Weights of a small transformer language model.
Architecture: LayerNorm before each block, attention and MLP in parallel.
Each number is 500 + 25 x the weight over its row's rms, rounded and kept within 0 to 999. Layers, rows and columns count from 0. Numbers have three digits each. The size before them is the row's rms in percent of the matrix's.

# layer 5 MLP up, 1024x256, rms 0.0543, rows 419-473, columns 0-255
103:503510460481513485495472467499493506524471507524529472503500505487463500524507509505550520505492551476494500485480519491544500516513494503512541531476491497511451518513496464438485450514480507506502487493539520521453473560523507510517524446499502474508540533492482541524506463423448522508509449495463453489498505483499502522502511488502485556473495511506498517512530544529492536483470501469487521511470478509534512507523516549437492526483530468471469512479455522484480544479527492499521510464454524508477491521480483537507513458497511555521513548478489504530498490465486493523473525511501497516496461482535500483491509476504532489526510468480457451520469484546514500483505504518528491483440493511489519498504530474529549531475492504516489511510493505502543512478484515
092:512509479505528505534531512498465477491520508480491515542532528514574470500480498463509500504494493479504502485497463517506512485488494497518526478457494519544586483509416501529489501491480498515511519545479475506529549507475491503460516534522514448511499511481533497518458516524510481493499470512495490499485484488481509517531556475497439535476516521550465488456499497503496489487470504548529551491483536475492487501522500552505484480485508492489532535469489500508516482480524509490501516527514419469528519503506545447506486502473453475510501500488432496510520545519503464490472474482506520495504528484518489507470508485500526490524481497491511514491467552513540469529491478481454505507528490496488540518478492508457524481483474528465503505492461517507488480521521527
098:502492521486500496500514476506520488498516481493516512511504484490508522486514534502497484519526534464509501514531446484511573501508536522519520526419512525512455483511506550512494492500512471516512511441478510442514480506519520467497516467499494553502518476481502507485539501466509516552498544493529513563512535546498491537497486475519474490492486498514451543511479529496506515508489476473517516506469506512489528485488452543511538493505448508443504509503476457485517467481509456461533481519496487514515469474469524513451528475499467494513539478491510469517474543468501444532495453473522530480526469478498490445519531492479490528499481478507509504493524511527560464532490487481509475514508497518487486517538522470468482474523507522474517520510502488549518500490495531
087:509493493487454452516470463505509523496505504509514485483510510531452489496493501491509500521480485510519488566511501498507490475516457545485478467479445526465455517526497487510524468480500527494477515476505526474501501483470536494519502505498468507511517494494518450539484462529529486492532480540491493502506501510501427491490481520483506521498526491463519494513497510483477512474521526541538557451571479489483475497498483514481474500497506475517520501478529471510469486566530526540483494452469530488487517468551459474509496506508475517502526489453473494500505474522488523540509548482529467526546473514516469549460488520500504528534461478531507466501518477531554454518508468541470512493548509516499470501503484505457507510505534527538477488486502535490511517505499483
103:483486507519487432494502517510479512485502469538487502520531451518518504498500535492505524482516542486498465529470531506491504554471516538510495546484467481481499483477493501516492491472493481520498509516529463509492473521571476514497470474467500476533529425504478495496502474504508522537447459483502518500498549473541509493491507496548536493509542479541480529474493523500519511529475487505471527479451452509521519515511477544500481489475516490522497508530528493525484502491501516520496500481499527489470488505559480521511462481443550526489500521514453527534502509536490512485547500476518474501530479531489507535557517513475497502465480528533525549473516475497495491467503471506503483495487530501472522481536483461479505477445500460473470516469524520517479486454479512
094:532475472536487501495492494502523533488529497472481501441497490468508521449501505510533500492538518548515518507508547453496553555480514459451496514474472479498514466481493488465496485477486483506486477539495493503487531483490505480501509515497491498489489510486502512495533498542505525499440487478482482504503541526487496464492508536504487521504521476499525478482486492518478517501502531514492521483500525508510484558502462555487496491504481540470523443509481468559489480509445500527528562514500453533496485456517530524424502505519497492479497479518500495478493549479494502473503473501517485504519502557516537484484535575518498492493491551511541469482478523542493497479563498522517491489499485495484507502485477496467468504491477516508465524489479494438540513514527467
095:497468510531489477493471511486483499448513526482510491507477505479511508494493527507481512538463509494520477471505494528523481489551497485487492524474534485464495499534495490507476458470506495478515500462510557540501524489490467502506495551553463507529487454490502491506532517485558506491515488508526494487516496496488509491495505477522495541531517512511473516485505490458506510463458528492525495484531520470510493502517498446472494488445528478499531534443520450525573493497509479508474516515452482478510498549483466499548493530507500475489527526480508550485506495485512555531470472484504516473475507504458519517475471507531490490469483546460514493530499485453555496497484492502509499437498523473482493511495438490510534519513540495506482498513511525477544470521580507
082:439464493526461508490489498475518475513512529506537512509487464489533533476494495538489492502480511530513489496499538487504515500545478510507531466517481500493446487493504505480525478485506491477489507526442531527526517514522518510493436480457484538543466478529504433483508525524505499509484496520486498486478476514533549535513550492489512507484499475469498513510556493480451491478503465543506546499505513502487515551484538455524503481491530502561504484478502443483514466502472507534479486527455490460504507472519513495486489509495532464499478502478487461458501507474530516479507510478462504537505540491490501479470495556489535489527514526512503505457507487519466502506471501502471504505508493515510531529495526483495521523482510536425514528460481507526494470475564542
104:491517504513541500496492528516501481536497509489464500519512491481452490482491478470519503479512475505542532492555477455509459492483511473527526503487510539530479499465506492522476510492553530511491491490523492498472528455480488457467507515491486483425482483492478509458512524479543520488538502500479534503504530473560471506485456524510497484505510554488506528512495506517493503529482458517533534469513472540469483493488499561516492476527480551510450484509515514487496535488495488561491488447476531507522460512532552478506493495515502500482547507506529469490461509533524527495513482525449481479535482487454495484508494502505521502505548486509507498480537524498526506496515549487497530514488522511473451478553511490465473514522474528483471469480498477509553497455500472
117:487520484484455503480545517488517519500530559491540518494508495490496485499478493518502535496528502537516480479494489486497500559526559554527518520514480552467530495496520488524533524503509531515495519521513499480494496511506497481476469521480542436455524529469482515517486456492458496496536475490513503458475517537496500531501463503513509467511435509488489505484503481485533540472509493504513482519456498528498477504496518540496491438478481535492484503467556465531527503462494524543486498457501455445495500462502497499493513544488497485479512491484529489468475511497498505514461493494501525517512488481520495487475552549423527518488533461488494506483486482473536491495474464458481510499553509501504498508522477472510468510501526493517482486528446484549482532491513498
094:453520493483524511496509453540499502502503488542477524518461481470539490550491507538516486482458468496480493489496526470491475519538535526480487472446518458509462534482498523496513497479502521494519513514478479473445467502480488523522489504487466527512520507498509501500484503493506538469514515508519478466514466566491473472495480527468506514519480451551465530522464521534526488435485513519508540487517498506531501497513514522541485505482481516482500564503473520489473524467509491464480510490480514495501465552493479487464523477523538514529493527482458489485494505491497461536517539499472504516518465443491502514497520530517495499546469531511496476520472512497489541487540491481465490486495490505514533488538463462480440520516548505497512559520488487478536508540494525
109:524478511481496523500468522493479493520516487476460488486476442516506517493461478525516502466448491509513453521491509484523533513456541532530491520496507497507505474496512525493470492497506486524502488535505476518462501537509525484500497476517508473423480490482525487473466490518522496522524543514503489495451480508518528465538515462514510521506541488526505490486463508519467520491516456565462569518513534507513509495486518544526525523486535477466502463504521497495488513470477481484456511467483506481507516544499484490468526539518497534524505490532499515526502540463515477522476489536457489496490529535505523530452478472561501492502501471461525496477492527532522507522504500525443478507471526495486502511483492486543481506521476455471534515508465531470525497565490453
103:489467517509465477479473471457504505521479518494490490447534506534499520478505529554486485494529457496481536486496482471477508508496509461518505477538512492523488477458503499494475502485517535484467503487539494517516551524485510477476488558505517512486504502501453519535449517526489503497530447488550500508467478525462513505520507530490486485527490524476498490489520509484461496569523478456493528504493532458469500492491519522522504478496557538491516501511481503497519488564463518548509521534485469481521494494517497505527500511497489483529481508465514500476515483506481476492473492484442484473501478473515506503552477534492540526541503459477510485484526529463547533495466497512504494453467508516518477514526553541462493493491479528547487491478466485479536562462485503
105:532475530536493523469525444537490514498503515515517508545499496495482477517548499546533453489496490475473503514488491535532518536514509466498465522491488469473455508493511485486531483487522518476499500542513498436452480512482499505493517517529498481491505520531454500566525513491527445495495459489541474517499500474464525509501481496541497477449428517539501460503532530488506487498506523509516509510534515512504526497503525492540523497561517510507506468454529485475478477489509509551518528468499532481512498503508496523473486533451488487499542467493489507497463503465502477496472461512481506510529518491524521507532472493496502497491521483480511528477523487519481471438475479545499533529500509475470484536558501497511478482491550467516468531510460494520527504455498476
094:556520546517522497422545478522502473531487517493500436497505506507487483528470503515522495523513522478480506440501487514497486511479506523518492499482467455479495499526495490525519541491507501508503507461483495478496533471518494507511529492491483543466494460506489473521494493489564464485517570488503495527519491495494496507530502509491473513483510511503510482492516499481488524514471542459484492525468481481456520512505458522514490514504541504517547509512524515458518465492520493499508477463527506455505535518506532515472478458493465555497516540475527428488493523519489490490506513515482503534547495480510509536512491465496545483510539549485498481476507496503523487496469464496554453478467492516507498445496485508502539508483474557528483516485558486492557474480520529
093:471474493501471502525477483504488490481491415507581549491493489499514462516492505484517481469530468463498480507475545541454512518525464532507465487472459526489513502520497508502488520507488500472476487511485483493487529505516508433479523505504478492524529486503497467477511545462514539521468513487527488487481440513505469459527486487506538514468476490528495526493463464545484509516497492539493513505489525515495488512435538483506514456502503482502485533509515496491509540518510514502464484462536474501508538470508522506580481499462471544527505502495475490494470535515515569503470502516507510526496518492507478507466515467498519483533478521491511529500525508515503515519502518541484495476504488487462497527520511467525491516496498504480510501524467532494586462529490466
092:480486503476492492522514510468454493511515521449501477534484490490504462472482524529533491494494492479483553500543509483473562523494477525507486450505477544499514520527458499458470513503506476501521514477531487508505517494525496491489495493491519502485499522486512485484489470521502511526524526517497512487501534525512474486542505527435492486494526513495537502463478488488516496514483523545540462457494504468483517517516506501416521533486488496479520490529494495511492520555479489504514510531496515540496464524507495539474511476515506526501506503525518489496487544500499554479517493443477480507453510509540522499468486488492470494502532554448529472473547458504488467521497534516520473460493466478501528468527507525517536480411504525528489519501505526455464474442486495
090:488497519494536511508504578490536511498478497517500486492506481507463523532475515523479513508492493498503506519480494465494531494494492531484497508462506523538478509521495490532481489510502492497476514490528501477503502507488504534511507498506496490471512526480497491484518469505512483502472516473518493476462501521510508467507529467487501517498477513496550488504497523492510477515489489453461492453525503476509488482539509452573454507513486512500453494471474564468447421485503513488483510495549556474506525495479529450487521524535517516496515474446518494540486468455507501531504455505488475473498511532506535535450522523499465497472516526447478490504469475505534485519487531492477460500506477538516528507517559498462548517551476510533518553547512516464471477499520535
112:498490476496517459487473501520488472532502489506518553448490525460523508515499490514500509492483541503479484507476540538480452475471466523534488543504463464461474517462526500472530494548495500485520500492513476486483463500471448495504445515496493478516522495521469528515504517555548457515491515543556503496486508503517440497456521489500524483506512491498506539474497481468461465499488518505510503486499474516499550498556470539478492514538520452544493489496512474477456552529479520528473480537502481527519470500488517518463484514546464504498485501505502490497504494490495512531507500486513498490474489505545524502474485576521492484512488547526522510509521477477516470508509538528478515495523506463451497494512475473482475504549473501522488543534462483499531498476522528
102:519515511493485493552502475437505546476507553488524470464533477515463496509490509507528493498480498491554475459482447464516491484513516511554457467523482497477512482508528481523490485477489526501438502500527461493505525494499504425505471515489499471506524479515522522509528512504509485514489548481516472497505457492520500448543535507525493501503490503456553464500486520499558472535492518531490489509475493500493487576506493494457514477488489494476522490483502492487484533505514486510490488516467514506498531515492527527492469524530494534485540558512508507489468496476503431481506477471592483505504521517502510500508505473501515495513472491501500475474532492492510523477433485464548483476486503504539478465536517508492528537520495491511523515510523475511506480470500527
093:486516534522497520540477519518517528493468465519496491523516522490444492486497536516479498463537480502513473494500482563468523466497474511524499556503500535500496519458489489488506531515511449487483492487508454493496501488483529483544516499485482518521493496502506527530543514494531490542492447500478499494499472509509459508517502402495545494494472499471527446492539512463484483503475519475504549492530506499486522531553487506541510453475556487507501485495548511482522515534513523536508534489478486513495473525526492441501508573500527473514475498497482497468510481499507491455516432493503519534509531513508472516509484490506468502474523526513497521503510507480494465500508490535490480445512480494480532517467511446505500502512479531496527526518498460526457477477470510
105:504517466520459493518450561511481461464511494519495517518512544510472502541518516542474465525523487520520449493505502545501489490508518518548492505517522487487504507518532526492463536529475473480558480525517504501465455485518513535462453508522516494494474525481480554469523472515486493505492488507540472471478532522488490523475497527528492465521521494483468523503487459505454514538478529486506465485529479478546508499468484522522521510521483518485499461475504484535506506514472503487502544493521495489515493513499477495525457484523491537484516494534476461502475453484481531487484560495492473508434475540487473511479506498508492496570510509496429511466493503495471531483475530475520467526503500476508506473484518489489500477542510485498500514488498507479577519463516482
088:529527478490474496503494491513494515493514516489510509499484514496496506528508505509489477477487521432527511477490518477486520549494515536509488465517489510466528507454504519483550508495499530517498499531494549468509524528548483501438521509498516476573501504501468484468461508521488457503468538486490484495509537502479478517497538481448509551488536526489478521501490517513511492503474530510509466470499512469495492494506537462511492488483528562507480551507493451468501500521502467463526493544481499500479539470516457479480471487564494509469484517506534493496453503509546471489471467485468505518498522534524493416508513469509490545458506495490481473531494469501490540448457489523460494497526496530531505521519555524509503508504489465499506493517480522505445514506467512
098:491509464500545521479484506505504494506529483475495513492530473462532474492547499492491503482463472498510496504482474498463496549424508471522468548526515494536449474471537508474478525507475514500477467476495474487529490484475520514512489454502507495473487521450501532479503495492527509457504512461522447476523547534530507507460506508491473495524474539526504535500476507535491482510462514512500503488507543507526490489500507491534512480469571530487509459534494547507526532526528538537506433482481499447506489495523495506501509477486512477475469518476476455482503494561452492524488475487509545508487511493520487466513512517500491503526482532496504525497505484457523494494507507534532547522503493515472516466467530499509512474525463513487489491562513514483545535533473528
099:527521495495522507503490497543571466507469486509496478545518509495514508490498498504491551471482476483493527497518530525534486493523508495491499526459489507478505526528481513494460449517465463471523524432488537435491559515494495494524484524527540490505493515471507509513485488489503519479489479491472454504513528461499522516531492508510488479499453494522481487467489550524499419530511503544458482479512518485482483513505535481460484493488496500508507540469489487469520476496532501464496484480508480476567533516479464458522510563487447517478496499486512517518475538483509486502507516525491493521513506532557513494420481511521531496458540499495504528468528529529528493557504516515545499485506488502497478468498500476487499505536487497526486509472506461477514517516482484
108:513504471503537494527493497508486528458512505536497485514470527447473490497501512516531486446544525478522511537522473506465540491510504478525473494565507502469510511492485478494503508529461501475490477450459487536548474482461539513502518565500524513466515514476508523530486497483484495489527515531545540506496491496476500460535474486523515524498437557513490476536497471494470505500476461524535460482489516452520514440447511482481496492506502502497478558449482498513454493518471475472500538525503511529495523509502452490495496507472517467469550506471468500444529492511519491490464523512459530484535497522491519489513529492500552486520540496506494520483489508490503519458478486511527512524489512540487507481556506493493519492483499510521518505512501508493513472521450501
100:505508524495443481485492470471460519489507502499486488490477482473500523499496521462542498478485525520498486493495473503537467461499513521542464521508507523431529491549515535504496464466498498535491570511489518489486485515537530515510504519521498507467509454535485539471468489481507502551520473506465533497448455562476486504489494495473538479536525513539484444460502508495486485510466494504584496520489459497496484496508505468500487552500543520521468501508505490489485487479491490472469496475544486519498475458486485478459478501493493521518495470549506539495499447470486515483452505503503485541491534481514507519527503535499506502529506484483500499487507520543525507494494519440523498548520518518506506484505459532503536491515523513490461466508550517478492514469530488
113:507512507510505449489504533500485520481466494524466463523490474526543477494451498508530494547506532556508502539527538493486519471500481519490457449496529501460473519511500547518527491518460530494512491480530456456543466504510527471524513471474488501443491463450511529522501499467518486474489525492471529517523495530483498484499477497505496485512527526476530499512511507486514550498536493552500469521504502515514487514504439537502446475496501561496484445529452493496491501540528514511477509500502487495506519460466460535495550518513486508500492498495510512565511535491486495510473515461510488432494511511537538503516523480450493539479517467495530501489492483484468540482511510524495479511482461476513530520487480519464498489485504491529483537499520488490513497496462542
100:512529503491521497527503526487486501530505512507500522506521489509514506511447488543513496459512490509513502458457496484446484511511519514508482519490491502547533467536476481475499551492529496462521425505483546539508485496495501504511490490454482509477489510528474502515504524501515513515479562451496450506482467518483534518528519489494511449492480475517515500478502471473500514520458502498467489500502493482523515488552468482552552451497527517498430502533507489527495530467457491537506440484484491494524514526513498468460522515498516502505545487516474500501496500529489513495519451493540500461456475516498492506483491557511515543540468508541503532528453489482547499468495510482518452557501508504486539475491472516495497473487484550519527497500459506514482533509503520
110:513559521496468479480515520505486509510526480521492468502488507470504486485484521497464478497492530527518459503508530495513489502504508525512529494468502476501485450565499465496503480436516485497560485492492520473502510484471505499477524487536504511498514528501502524509473502467517483477507507507527439482472507429533522497486469480556499555494460498426512517505470485496472502521498491491558533531508514489501532515528575521519490528512522510534541539497498549450470475482484487480561477518502508537492517494468485518486495455501470472494518492506527496488547472465530518480512480497491507503505495465490493535469487505492508526475462530472492489516498523505499541481493498498548503494494490439482485509496502487511556506508471452491536501503475491513447511523522549
115:477492498491511479503485507500506466505488518447462515487531467567480523495482522522466573466503530507488466508454498530453499521490487492487467488516481507501473465547442479478477520489462490516507499490479474493443490523468459531526510514499521499519462486543490539504479490533552498496487472477529485523523506539503488513511490494518468499477497502479465478509516489478545465546515518510530473496559524500556492492529529495467532511456511482476547475521489495536511495507482523468515529493514496530499499481502484501474529507466472508513500486502484526528591490507514488514456501461508476504471516524517516490480486478475490541480512494451465534468500486502477473499543534522495510471518482526513545529529516512486525479475471518491499516529505511489558516509524513
085:540471463487468521474476480480511514495458497505481524484473452538489485472483540538480479424530536506488481512508500510547492520448498483512506470499504492451500520489505487492511488513513487529511532483474478524493490502484532500516507502512519499516525519488553476499491493418531531523488534515521486502510474528530494480560481514509487493531556474501492518590494524571505473525495514471509501502541506492534488481499501503545490559488479483487502552526492524480458514466463500498507497508521463520490475488517503438498524462506475534507526467467499520521473534528506505478486484480531494504534495536469501527496495512489529503483474483529477522549482507501467499464509445525477467481530471528528485515500491508511476491499504473478491509494524469484468471523488501
101:543501479510475446491528510515510487538460499522478515530487502494521494521561499508502468487508532489510448502532477472468498517508514491540471468520466473499503526465493494501487486487499530501499496500521490479512494520455505504492494535517507496549480517527504473519523487519515489507474503521531480498486473519497487514513465519477539477508493503486463473542500527502528544491492544467539487518478474532487500507517477475475447530493542432488564438492458503524477517538558471505511519488509511557511514525525493459455538474487437516497491493508493499521493462462469467515470488522497499503540521514484484516518505461536499500525527522471509483482506505529526501536515513437491473514473492514499430484508491509531454481509476534529476490521497489496464546491525482
100:504488505454526473541482489517467510459532537485510522482522469486467511488456482438470541520533513513521495483460496502513508496503537530493481476484527504488493522525513528509505515490514532529495498543469525476513508505509508476452525499468496504536464514524514527481462481500486474493514545516549520452498480479497507480484536490464493482454528488538521537522506465556542479505485519522527484540507514507496516484509484512503504499489501507490544479513481487495455499524499529526508495573462486509529509485497508463506467494498511481509568457517450513525476476536520493509458473488515492500494473498550496472516505483500527466516517502502500503452504469521568487464495485502466500512426514505530525453448463497514523462520469493506537497465495519512507484501528496
089:480499497483492500486492507476517521470538487474502453507554505532480480488481530503506499457505499463477531501469522491522503477515472492493484458462524497529480499439534519508488555518516467502502477559509502518474530487467519493489516479507474525503484481539462507499487477527487512562530570526538516480480477540504496534483512463480499527527481492528468470505500490471511553464471516498468532471510510506521511507458527505529485535442484510515527525503506495503534475502492453505488521508528578504508485514510507499414524555478523495503518471497516502515462472484518522513490464486523492496504488473504502526521488479509477521496486522476477525510457514469525469538484465517506510458460531508500470493480498527527462523461508515465544492471537493496515515508510529
101:507515475474502480453451491486525543474517503503471537526526486498546451490492479526467466542490532488539468519503491521524497479523520512523489485555530525514511495494482515523508491483494482502485480505535540478505512519484491504491537483525544550471545560508500523515509522531520494476494483470502501462491518471494514551521533476500506497474505492469456514476492517538509499497501486456493485500517469500501533508487546488461474490499489513459491471493514513488491492499477538540506490530486520497498514508531502466458501514424502499493455475489487577512515497498520467467544512514486515509511540512516430514506488500498511516472509508497486506515526472468506478444534480497493499475514512521495489460552432493512490481532487527535467477455465532470535458492478495
087:495490473482503492504492498540494527473493524494504531542503500436469533459491541503480474529504521478504505501506539521525495500492497539504488496446482489495497474483483512533538499494507504497501486484473499492505512450514468505473509513537491543488504504479509511521476492521497505466504519559499502501472468496502485465484503524487474505539541544564483496503490485547499489500476535504493527509506475475475476453487537492491515498448474492513484527443490513546491484459494493496480436456449509501478472538472523502462532471528505510539521549532477471477482506539495476523536510527491466500512494516539487519525515528526532444521473513504515521515474539487539518535491496481525447479481525530524461526544501462456527522465505496507529490508478531454512531477502541
108:461519469509515507519525468512531518551503517490490497512473506518498525449507514434523531516519513460492464518484435520508475497528529490525504508520496523466503533526484531543477465456495540491512538519522488519480480490516464496504488539511490515524515510483515553455508507535503472532495455502512513491498503536536512510477506512465484498485517532486500497493505535518472525515489500536470491465486558493479490499490523563465458425502478462513524545518478493510543492462561491506490487511475509510531524538492476503475522496510507484485563539508486465472442507501481492478512512506446449501503503466489488535514491511499486480453515509518488496496506487476511483499490490448492525472449506491460473527498481519500493498523544503520527497492484476501522509460455512
094:510530471498502502490521473480533503508496455466480533537476464450499500481472496504488479532553522465521476435499516505457478492490476472478547472470479485488496469506511489506494521522509502506529499503487531472494488537486489495458488535496525431517499501529508486500516502524500532494476490512510512466502532520546519463539535497509546548493537508513457492482515496488494490474528510522515476531480514480485523516486518480518502536468491549441516507517510507526481517559513532463470486503534445516515469502521472483521474519534504499510506531516509528485483496494525461449488515487471473520493491500538463462511470496460522460541469535545500532526509538495517476488450507540524474517499467522492476532526486529479523496460506496507541536496465507502506453461501508
098:506513510480523517519534515549520472444518474486493500515469466546488449453504515489463473511528471478494477500527528482495537488493492551531502518501510498503472468480529521518467519467501548499510524481490492494482491497492486477500488517479523530480504497517494520518499486523539487482481480471467524511469509526493518539501517499514485522466505468498508494538547505538460493527455525531534511466527511480531470540466561531486517499544518509535511511479489508498584523503518510466498516449457515514453508462470557487523482473466456512487473498508499480488517486475517523504489486532461496488542488499522547465497509487499512540496504509466509521520496473507486461461501493492487484485460518493560513529479534478453489474471500540484533520473515502447504512499469478
099:449476500469497463524478487493481507468516519442494519455495494480521505492482499542506540475474484512498497506479498471489536560511518535456542487483523554547502467488502510484503511517516513517547506477511516469500497469478511487536465506456479488520562488467533470493504495531502503473522514529538501508499522514506469464467495532508492516488521474472531497533502511499473475472445490492538479517498484529482493476426458524500513524501476506517484518467532462512498484524524476495487513481492481489510490489516545517509525541491416518497547500485467529492498496484513482518460472519512466452498503518484483482495516485467486485492511529479496515484523519505523525551456540570520487537493533458534473543490496490466513520496520494494464470522532490504520514517507485
102:502444510535558488477482508474542514559460511478492515518451463515470504496507469529450498485500479539511492521529471558504474513511502448499487499504510507499517525488580528482566523492501514488499535487493484497474546545484527513528519530466496488480535515517525524471497465483506494469489517511510470502492492515532507476485510484534518492532488521461516483549495471516492514473488528506525490525508519498527493501497524516473488471501528489494477485504490455473481524506498503475490575502468460535515431499462516521458462492490488463499544526497512497504472518493511493521481518460514502494459473528491518513470501512506475522554504461515488489517470493488488492503491477522489481452480510522482441479508482491497497499499447516484512561500512483506537528476542515
105:481501531516531463455494517536500502505511509483470460518496486451507496527473500501489477515506456501492487493483566512489543533447539519477522485524535493486540503499464487504520494503504506493483507519522509504467481519445566533503490463496506503485518490489527503514494534465504487505452486510492500457459545515539519503525470518537476524446493517482484574478526481501540459526511477533490495488480482477524521535490455500479511548505539513488470546519516489520488449522517527449520475518483528513488516488540479503458488499491486497489532498461522511486529548460525534560486486484507509519462469547493484519493464529479502517494499490473464478519497509524475493492514495475487491478515500513482511500474502515539516496528516464518476534440507493524469477534484477
093:531503562498519458521548461541465492546500487478525519497461451463497530519524529531476488506500478500528517491486492501468529493507551476514522495471497479479492499513459526489543518511450486524509498526502439494530507473501500513465501504520530541501498522509477481469514524449537517506504493516491495463462518493492491465533525475527500540534486511504498462514498547504491487516487502482480444457524536498498536509492475500533469536485520480541517530489504504445487540506502481490496492499445491514537475466530500498500538489455508515493448484445509489533487516520476470487531524482504500460499514482470471485481540511509505507523498504501518510482497483529482492492536478491577518481497519533488456501487498521525544481496480503470503494489482459435539473504476517
076:511488510454516482526571470509474485534488527506539464505491503505492495513477520528513445457544531511502533528479537494487523505470473491491462516557458484489525472514513504480477487498486525462538520477476515523512516498532482489498534433502508522488429474493479529516481518460488513548517475465556496488521501501545550504541507500488472504520521483465479520503477519483494512474524492488537507513484535491505513541484516495494526513487490534487484570494542496527518508478467508502484545523547503489491512506507497491527468466505486474461472502494497490515510456537506468459517507457530516514474532533482505490480498473471508516479500474451465484488469481495456515539504459510531487463496514519484485532487545540484504475535499504514508462515467508508509469529501517
109:498544435504486486480483499488486532452496519483507524501459502508456476483463486531480465479514510519500487511501496497459511513472497555517475504492470524463548486509492508527541529492484526468519511513559471476496496477506482505491486522490541492457538531486487522498509498470499545536458507521516506484507488475506507514525527518528508576473456466492519543516527510471476466494497486495524476536494535472485561476498468535536515527463480524492477467506495524486497499494475469444467458522520516452494438534537523556482528449478504518483526516539510474454545531484513479482515458493508482500469540502482504481504511525497510526497515527459471541486487507505496499482533477484543514509523514496509481495497493536482532511535486503527487491497492526494476511503481492
108:480460456499493512508544491485520524498472505483485505516518539492475552517499457544487489524524432490515501541501516499498503478463494498496502473506492505501505522520476506522452505512438516462470507525534504501484471482500551532490500485500518523493481527529525499527500468494453507495461492515550473428537485501506464494525503495517464499493513553466478510524496528489535478491498521538514483469514478473531504491483495481564494498522500533490518482517479552466516469478494456506442486515530537471502507510499510509509524464494487518537525485484485504471570472531489513551494494456475508519500497539469471526487509492492504554513497519495564477461480519517454501491497455473525489475524500488482495511478484472506477493537514501519478469468497547523529535509525503
100:455496520509502491520534496519539517535528520526455519477532500462464498470512531533479505482475505504530521486459527482548499450504507473500483495415480513493475482488517498520488467454528508480513515428503479502481505516531531487489508509484492501489495512526503477476504517485521455466484516505501559456512531510530497522517509530508467460454479494523511516501469554471524535485479536516495434499501530553499512516542474462477485499484471520501527554495502478499483488514512491492496481454487484504511504520524498493490492501488519535440505518492487487480523488518509537488464509543449472490526523484516497489509495463539482504479525472546484477513499469514536523483469500444480497506478497518505539488520507543497535549530472510529490492498486494484479471508486560
087:482519492435527486469512530518476533480513500529449466494521502507504451486473503485523485470480520512511500479546502498479467502537518475461535510506499540484499490466521473456494508554488505467500533473449511512517540517501512468485539526483500476516546523527469501505498512500541533482504493447477495523476502507451479528473511467485484546529489496517475513524536504469489518515542452469479520538482524485445494509516487506469501503492477526458517477559501512510502514464525485511521467452497474487471488531485514540503524504497475527483507528528511503489499460501474488507538524495551477509495489555549548488464487469493495476497524471509472503506520501491531538498505457552528519528494522457492536466520497519477500529519498495481489513523461514517503467467540503
093:502497484493518453503478489503518533502479506477501543515521475530459492505498458464445505512508483525511501489479510517461459499489501470487508489507506528505571517547504519470474517473471524468504481458514459451482571456547512492539525534490502489517535480538539496502500482495496523536511490542481504518478503469457521504511495497525489526474530501459473467511481571470489478478472470525538486496504473513476486515499522541470507504483493500494505482496487493461486498504555539521477496493464527486485523500523478458508503476496483518550515486491515512506497479523504464554478507498501487506482501474524512462488501474488514503513487501510528526471484491512490518525518479484471500503490517444472481421529532520460510483491510544512542549489506574547503517494502522
091:496455510526522521509523502497466493459480516521496477533487469495499551487481492541449508471483521521538509497526560499491499469535498469479516524477488489468501520506489531500495523485498502494518509468467510547500512514500480497500494525498471536508497494490505514503497495524502481484482483493522480512522482486549559530523447475516538494501485449516484461486559416491514487502535506462545484503519476486497532530470520542444484507522502477465465491542519535484533509491494500456464490530511470507454542528478510489533480515493507480467494503495442497501482531502480509547467514478494488485490479500502519552523469439518470497504507449536472495524536500476480509491461545530504511527501510492533471489526495527501515516494491491450514530490534522511542459495488510
103:450484479471481506492522528535441526501533468497450491483496483508508483472545509511478529463499480488488526482511466499469541496490500484518547495501524465466512527544531505491507501515499490520507510489485532498492487469552511534505498512445504510487538493512489510514483477472522450484533506444533524506478478543476491515496518497468471460509455528473478500452488511465523509471515539526520468504504533537503512530495503479482520523472514530443529506513517528492474489509491532522529520556498483468505454543502521496510515505496488492517542490511509495488484526491483512500526475469487480494467501537491585528528497550519521492493512510519514465470532451488496501498484503493562543495457490506489487486511460498501509477470519503442470487508499518493469550518448494
101:483484498502480504507495464497478535482478540513498522515476485504517529502482467529490468486479487516479520514512501465524495495535516514513486498486497536506510533509452514484512524515474502533465509511503499496513538506497485465512494483516524505492506508516532534480492491515526533493536529543406502518469460471540539485559487503446484449510564480482519502496482527501537470514510494461496448515521510521518486458463510522540493495523568486480495520490488483503534476478516460500548537552487507522519492533520488466523498527531492493489495499538533467500487519455496483521491466478506509482453473505494496511491498469501445474512501518513497493506437521496520499483525522495420497515482460539482494480499470503555488472504484478509527501486468508525487536538452522
101:519504543451496492540511530468513507479477508509473518523504532540501494513431467505544512510466487528509522485538527473544477527492489416495482486514482504527496485519529486447511539492544512545508499482469513487458500534484505484527512488489509524485494505497479497496486518546493466503522492522468494500445503495510484500517517523491481519530509470478487520512508497447504532480506509494491505450500505482531527477533503547526507434527538483495476466503486508504510506515519516519493466496503491443497474499467534469540495542470501531500459527467558551512468513528466473482463481489465512477469481529512489515535483449537517487504486525562498459470513464500492493511504513497474489477483549518496504491467508498545475521523488485495522502526530496481539524496485495
106:548519511492510545515486535504482459466499523469500497495504486488504499524495527493529526505517493529508523475519531539548527527503518517515523533492511522489478469544481518499490494517527472537503539521520498504515427506496529503477520521471528481516505466505540455477516524517458504525508476478476515471470553512480496518550489461481502472522518511534464500511544522504549478465456519489489506487506503541499510468527494487506466492514502505497464555464507504490520500469485506510488492543504430498462483503492511487511533502522470459494550508436508445501486536493453529502496490482478461483502483503524512497460505500518471492549478454501474450488496470521496517463509505506505483501533484494497517513502529482503454503509471513537514467457470485445485457464495459